Weights of a small transformer language model.
Architecture: RMSNorm before each block, no biases in attention or MLP, untied embeddings, normalized queries and keys, capped logits.
Each number is 128 + 24 x the weight over its row's rms, rounded and kept within 0 to 255. Layers, rows and columns count from 0. Numbers have three digits each. The size before them is the row's rms in percent of the matrix's.

# layer 11 MLP up, 384x96, rms 0.379, rows 0-131, columns 0-47
120:120130128145149197174098120120112155122083157097155099157129113149103131117073149136137115121155112134106151121115148139116129150127072143112141
113:155076111149148126119144117117155130180151141162113144124131105134134168175157131166131150123084110109117171118125121128125113160137102133113147
128:123083194174113150082143127150090137132104172090153138112148146143102150144165155153108120158120143065113164102115139153104117118110139112118134
101:129137114123143168087137106136099129158171128118157150130158114168098106102106093090130167136151121147129115166131108103103162144099103105143113
100:087090118110162130099156129120162150113153136114141172100157126103155103103113155111175130130138135118130115131100095081144123118127158102157142
088:154151121086129104155135128144094146151175112116118116078167116129102144110180101105142124190118118124150147087133148118128139153131135096132096
107:149088121163150110098123133147143132113144086115164102088090113123147134131115141125179135137173130152121135130119114147143145165145133144107139
091:136081098152160113172105156141089124147171150097095164124136104108104107104134119094135135136133106102076094130151089130118079139096112087095132
096:109138171136161151094133117115113157067133089096121126094121079106153113152112076125132120122142167133126099159109123130140128172140166123114106
098:147121098153119130138096127146137148137114140109132123173157118137137079087195112100113129168139120143138147155178188136150103147085123125107067
113:139132075146128113160131051111179149142119141135131133111125081144126120121119139158119193160138124131107136105146158128076156119172108160114119
096:126100100125107156114103084108131131133096116104097158100143135139097112127135068097101116128120154164131140110083118127122131124092154110123091
092:174144133122126158112172134137122160149145143147148154130103151080110117106071156128106094079118114143158108118182130103129131118155104155167098
097:123125139125116125110114167104145128087121147125128164090179110094114119157133134122150126137057111114120136166149124164170092104149129132128135
094:123154137098141115057169107135096163123156150152125121090146123148174131140084126121124134130128129124181133101103143134137119078153131116156149
089:142127117124102189158124097151153118125138114090101119098102126078125113176152130131102139112127133155138111118116117130109154155144169078117118
103:073157112124135144155092104151143101116105127102175133149143131098109099077093116139118097124126090111172144145140085138153135148187121109106124
104:128128164130171106082136103129097162095136120099123133122134111124143120124184119119095123119141113140092126139121153140138105101139122072135139
112:098139124168135136133167158173124121156128073099134135078112155096099114107098131092145133144107156112140137134129077149150144112138178126120145
085:114117138154112133135165096099129115126148158143150133122139104191116127123104117177059127147114113112157161098158137124125149134126135115132124
096:129146164072108153116085147110139106093107121149142165141149126095133106155133121159140126132132128144143118146132141128101158171112131079118141
097:096143136118128135132146097123175146101121145109119088104114122097149113097140181139144100120150145094146104128118139117098082125132089123119105
105:191163146149139165125144103103138127124134128105129148136121126101084133131087119100121091131176098138133119144114115117119171155123122118120078
109:099124120082160098125131126124148118102124129130131172169133106132167121145092106129139133121093130145169116133136121084124107108107171148157116
096:143099137127095076113067142163120130116144075153153102119144161108132140092111136157110104112104151153174108104107130091081117120130093106164144
091:084166124143135108156140098144149119115096084110156101117142119132161113131119123168147153170153163108133158066164138142136145109149115094190107
087:126161145154118134116114140153128139141160102171130094101133132099104131096100142138124155192082124153084174104168132173088139120122138154135134
113:136111152162153110131139144103113120123147092187093139086120117096131136130146115177127110126111180150174154144144129170159105129128184117095108
102:104138130115126095108135082110122123177105108125043159124120153129134118167153111111102116113115141148142129145112113085106117136113132073144078
098:125121165133124118133121099146120154144146146106179183149097138111125148166136092108109125132119122097149119125114139136134130126129095131130163
091:111115144088148142145126156120063135130128136142117126130122135125135139120125140133099152120131108111154155071135067147125146112105157085096135
119:107118111142175100162159176109108090145128128124117133122137204132129153166162114142113152123154121108150113154107138104062080132167158134157133
096:131122158109178155098133090120111113172146102135152133086081117167109121151113145138131141096115158130143175148111129131125122128092132098094104
102:122114182102113052128159150146106124144116105147162122151115127123124143131135141125142142122151114131121148138106140121090166123135120143137114
103:143090191111187149123156126131109136107113105147136128137083148131084119166124121090132139129127152172118150168138131159158135111131125119073107
095:148139156097140157102137164160128141085134121119129096145168110130154125150142124107118127100120158115137153164189107093131125109162145103100177
118:126161117082104117138116166095133161135122089113074086124150142151142096095143147107176148164109083127099098124123138112107121131154165142117146
090:110094114166098113100146093097102129101134147114125141129091125168131148098103119127119118131154108081086097146136121147137106133104120159151118
088:134101114098195109150132092092117147107133143113143094146129109160122091126114122156126089118167124118127153169150153145147113137132160132095071
105:129140112136181148141139139140135120114067119113104158116125147123110099110134135139154122118121143112171071143116159152127096143111143106117110
093:140143146111167122092133157113148073102175114088102106147136168153156121116114142121165126111136128155134139132116148140112102094174070161150154
096:140120153160130101109088100165110131149081124136124085121142111116104163137125137127130158160125129152110130091118138107103134125131107133120124
099:102114112123132118112103137133165143124149123124149105106178115154151123100150132134111105092152144112115147135159118124151115173108105089124104
100:141119107151133126127104123086113108105178112136087136110091129123156185135184134125104127169132116116097133114116161150134134096132194140096105
098:173133129140166119110100179072156163142135115142139107126107127114144132138162144103143106173138145132126129131141153164138129106101132151129139
091:134126132160109140138155143109109184148103105135067105118153138109065130129129128114134100156144114125124112118151165109091136161165145169121099
098:115095133120119153131105127116148152113144162173099112106119153121088132095172169137118129109139140169123159142138141102131132116120131138109116
091:175168102096104101144117123131120083137172137084143099120123104143136136125103144107122085128129121105151171090159144134115142129142113133169144
106:148163134106150070200141151077148106125143117111167158100142087140131119143083153164136167133113125097114093167126146127147139111127132121143129
106:134119104095156122153140156131119164115155082102080097147123148116133124145136154141090122161123129112097150118143099098131152196142140131112139
099:139118172112174119177127149132141162152170127137131115122081186102129113135095135137119149109153135148105138112126111145141115117135141104142129
097:113082118186124155116118136139174131100162110145127096097132105133122139070100119133174078156098161168127096132127127107166161124146097111140158
103:135185120167139138112088168134103128103142102110125135111134135153155132133116115131113096145130159123126143111118175095174139143124147149116141
089:144173101135102128193117155109107140115131140091136170132136138128128152168093115114114106103120136144153137062131160128136171096112183142130102
117:148099141120143123160119141134144130113117097087110104090113132131094151098091147134096173094114141104140135133149119115150179148105117125134140
104:104133120119068142154131136133090168129086151147124134088136135110159081137127078124151140108145105131152148144155070152175138117138140144111134
109:167126148176103161146137176139122127161076144119159145164136103098097120095105103143120153130141110110127153135139122118159097178100128134116162
097:135123174127130130079118153123114117125179077166129123097087115145158101180156147135149129161140152127119125144098158130113125120141124150137121
101:139112155155129157121115175115146116156075118136094153100108109101156122110117123139133133153110103110132113156154119163116115094126130146129174
104:115139135088136155104128152146168110101132130128099136119138152153121084152132129141126143073152160090130122130166109107170150145165129140122138
094:152132154127146111159158122110079190110144123099078115133145131147144097119126115103193101091148137133124111124147184139104097097107140116111152
111:135134110106115115137128118106134108142074116156135117164127178147097123175174124139150113141148079134128109124096086145106086135125092120138121
098:137117136120180164146124124151149124126101145125161129161091129123141130136125108161128126077107101164132137096161115108113134111145134140176123
094:109137141160111162105163162114129081160085150159125084138171084115121121130116112115127130128081111149134155123140128140124107143129123160100138
103:163114102100121115133120124138147106120152102150115110169106154116106080099071123125134136140130144099187141126162089129133123118131138135115135
090:110125159135138148151110112100107152152119105142124088081169136185159114148153134135124174119133135155137144127108141147176130126094131129132128
100:164127115117170170111133137125118136119074119117109140102102139155153115120170089128137147125140137174089129092154103113148116134165110117126150
095:128138122100118135122138103125108171165117138130116129160142107137075190106113143133134150140128147143147094131131158123151133148124091140094099
112:125163142121125132169149166099126134126085104123174177135118122146095157127184096104132147077116113104105101168116127136133138127094130124149133
109:111134141155116171131104167107090150142134144098138116155154141080107126126146112141140151096152181121113124094086147123091119112136128119166149
097:099093119135129164143126101152139150140153075120120125144179177108102128097100082086108132133121131132126147126111139114119088126101136133136123
100:083080112091134150103071107106102168144075106160105135139158112135142121128103101128136117102135073153160123128148082124133137151133120100100148
108:085148121114151137127125122153129156169119144142084133062172115102087150141081102105106109130109139137157172127143145166136099139118131164106119
108:123161102166099118078084151188159120130120140111165134087110154125128098092109111139104100126119137146120143111146112124127145139105125085134145
113:146150126129137163103109101143152114151132157156127128138131112126155138185110113135123117140118143110142083146141093155118113131125092106147138
111:156165118118141116106140169131130117140123104115123085096149064078160112147141115122124107107163105111117161095116087142151134105106141144105125
129:160107181134158114127171110140165139140132111124145101159093166149099087110141144125110127139134122128137140158130146149137180161138097141123169
109:108155073126105131159072162104141138116127102107074132098122156158177085166098162121127109125123154158117165115121168103137147139092161116109158
092:142111111126164109181142107109168150144164173120136167144155164137125123178151112133137116114120191136116149142144142105127103154153143118105130
098:164109128095167111175155163122142157121115124119126122138129123141114126093165139140136101107113118136125131141140154148147130162084153141081119
096:103149107135126157132086138122161091147125132103114154120122120115154122109168091153133145125200158117186142089101106141088126123124144137128109
098:111148135162104131125109121115107129127101102147144098174127122145082141118137127122112136129128140158152150127105130138159129108119175144133124
108:120118146149119109148134158144100128131139096106109125097101143166135143143162118151166149133158105103110185102100102153110102140168100106120103
093:168105131128138145152164144100152137117159121098156112126093153146134173098127113104122092130126115130153133127128105137148169108124147120129139
096:104080078149120114108161163115145125149116088135167138124099112112141138182137148150120136127141169134110134147140084164158180105165115161122152
089:117121123137086140131137164101174098119102164112131143172126126150179130130101120108148117071130142129154117165139108101110104142117135144141154
098:108116116184133101156155121141160147098150169154110149141163102121158135144139124124091120115078113143165132135136112151106093141099111163136142
087:165149110115119171118130143164160125133095136120091129108119117127095084147121111141107118116128150152129132159123100145069135117139135099120115
111:085142150129115098195133139137118110125177090123102151161145129139145106126090119143149187135122135131149104143123141130126112150098072122133132
105:119162093158130150123126125101099157114173116134151131092154114154170156184132127091123110143088096142117103102125142156153123091145096147110119
097:102088130143143159174201156129119155077138109117131083121145123106106163128134146165161114128122126098147107109119119180113160144115146170114150
088:149129140128174133150147080090102117136157115071118131147104049114116153123141146172152147138143100114149129114149122166115127138104157098136124
096:132109168123107159142109100110141127133141141151127096168145119091103174157130095150179148153139120121102123119084127129131119162152088182125111
100:138152176178143125138097091118155153084126151157140144158112151126155148133130100134121097139101138126130139095123129134127147146138086095135171
103:108122094089137116128140124138144144184126077163095119103121112084110141112103131064108114165127138136165119180118096113136130121117135153110145
096:132137093099114160157132100152129128121092091144168095166112128123122153160140116123144151118108128149128088123123115124137136177107117153127146
095:133096103118079126137143155131151131109128143083125119136137183133128170156074116121107095152112130111131130113087127128140156149120109142100124
095:128140145118132091146135100111087086153149074114129121087112188124143104141121124152122132094138126106125081130133084137121123140119080114146096
085:149128115153117140086147123113141077146102103112133170153152139089130099109082163100171183127115133167120141135104116134158168159114118143125118
098:106149075116127101153126141112143152138147119125094139145102111159154135075141173097115108161095129109170147098131112147147114111176127099131084
106:162110103119161104143175090060095131166121127086114126147137079136115150143095125159158126141152120133127106153142156149162112079161140126108133
097:122133104122121134114137132171132123137138153123181126098103148167095121142128093169151114082123158132109091109106112118126103134094153116174097
093:132132142150123147092111118141144150149162124131144182110132151142157129157148131098124147137133118144185100080137155128139061131095103134136122
097:121178100137149120122107112152139116115101152151119116110154159127144109093170137103104143142120089132111123128128146095134107126069142076149146
095:138134124068131100121135109127134146138116055132108125157150152129120083146118132111067200117159129118136144141095127153099173098120156137152128
100:138131178142086108156084109113115116116137146118115110122109137125108146111126138086083095117105143153097152137161143123112131140155158118106145
105:136164113121154087137134122162110167141164157138093117125152128152141181132139141121079134148154114126133176112128133083135157091108125085134115
113:104113121164084095160108144111127092169133147095108103093134100150110109182126122127132126118119106144121148129112096134137120132119137132158110
095:139106107133113113155118094122125141083180092121109131169135167130114137135162096107142136141111134120127148106110141112111104147094158139138112
094:141164119109132124111145091104116098139090135140120141108131101101152113137168159121118129128182113157158135119099096092097170128094160141141166
113:125135124144124160138093151120092118165114101160125142101149089133103125161129137125098122140120094116107175113127115171142129118137125165163104
097:104147110151172111102123097099159114140122118129098159106088105161136113103129137074121122165139141082120086121072144103142149104134153121118098
104:150134167110142115099158149123127117156114138141108153153122108094143126134118178105115114124117141157138143109135126138121128122099144134131111
101:140109113148116151150119149118140121132150110143130140122127099081121156081135126086128105097105140154086129191123098141144129155162097117146102
089:164163155097158161130157102136138097145135165127148151128081099102152141121123142102092090154114132119112134149089191112108111084090159108109098
100:140118122128121120130149158115169113133147188147109137157150102151123167142156120137155099083103126096138159149104156161108117123121168111108130
101:135119103130159172137108106175115145139134114128134136151171153179109109127113121155069135140109162105136167140143099153098118120146170128153137
098:099143094105159156143146124116164141091142126181129123138113158162130099097081124123137122102131135142134141085153119122119139151128163139127122
091:118093180121150123123144163109142122124089154129108109090174138106105139133149126139114139076090153079113140152119122140119027170093128148141140
116:152105111143144129097133127134150082118185121132148151123107105159133107200164129149075124119152124122152147119142076138112173101122139136126117
100:193133102128134130121124083134144139153142125110112147148095109126108144117106120097115116108149159062137124134110118124125152122129074136122112
104:080092143137122122135172114123114131129101141103138096119141165141166159146157144151170167122119144135134179083099129131095096117146127182170118
108:105098105088158152149125139164160145134126121115139103138109192098144162166149102146091179132130085140134148122114145145136109120121139116160116
114:136127173136142121098132163097126109137127149116116136162123178077105171110101103138121129109159128124138094155112130121121109137126108121130147
118:095122078121114146135161139150163143119119127131125128158115136128132141069125102197088128142131093133145117153146094155142089144111146128080147
103:077082123154139121179106109066100096152114123147133125133081153120101122131102140114118132162078122137118151148143123125127120121138130106119138
098:097127129156110178105125122103114129117158152096123122111091145142137122149133135143128078174113130139086116120104138107124124172141157144099086
102:113130147142142163147191111142152079102141157092120124121110103085081166116133092150146124132163146147138141114124129146162112134141123158133134
094:095100122131093126092121086158151154135110115134197124184118128115118108104150166147121116150158114111122173111147146125122130123117119150131151
099:153115118152149136140109155088121106105113132153151150124132135093093140145109098127144105120126137078136113116173098170126136098145150138105125
103:110113159131095144117137128138137163158119158119106088167137105104097095103155108141119136136185090133119144130152104134092117128122128158114119
091:168126164169143162154123146154115121097144141160119091182111128131151113111141123089135133153129106153151139140145149163144140111122149146152151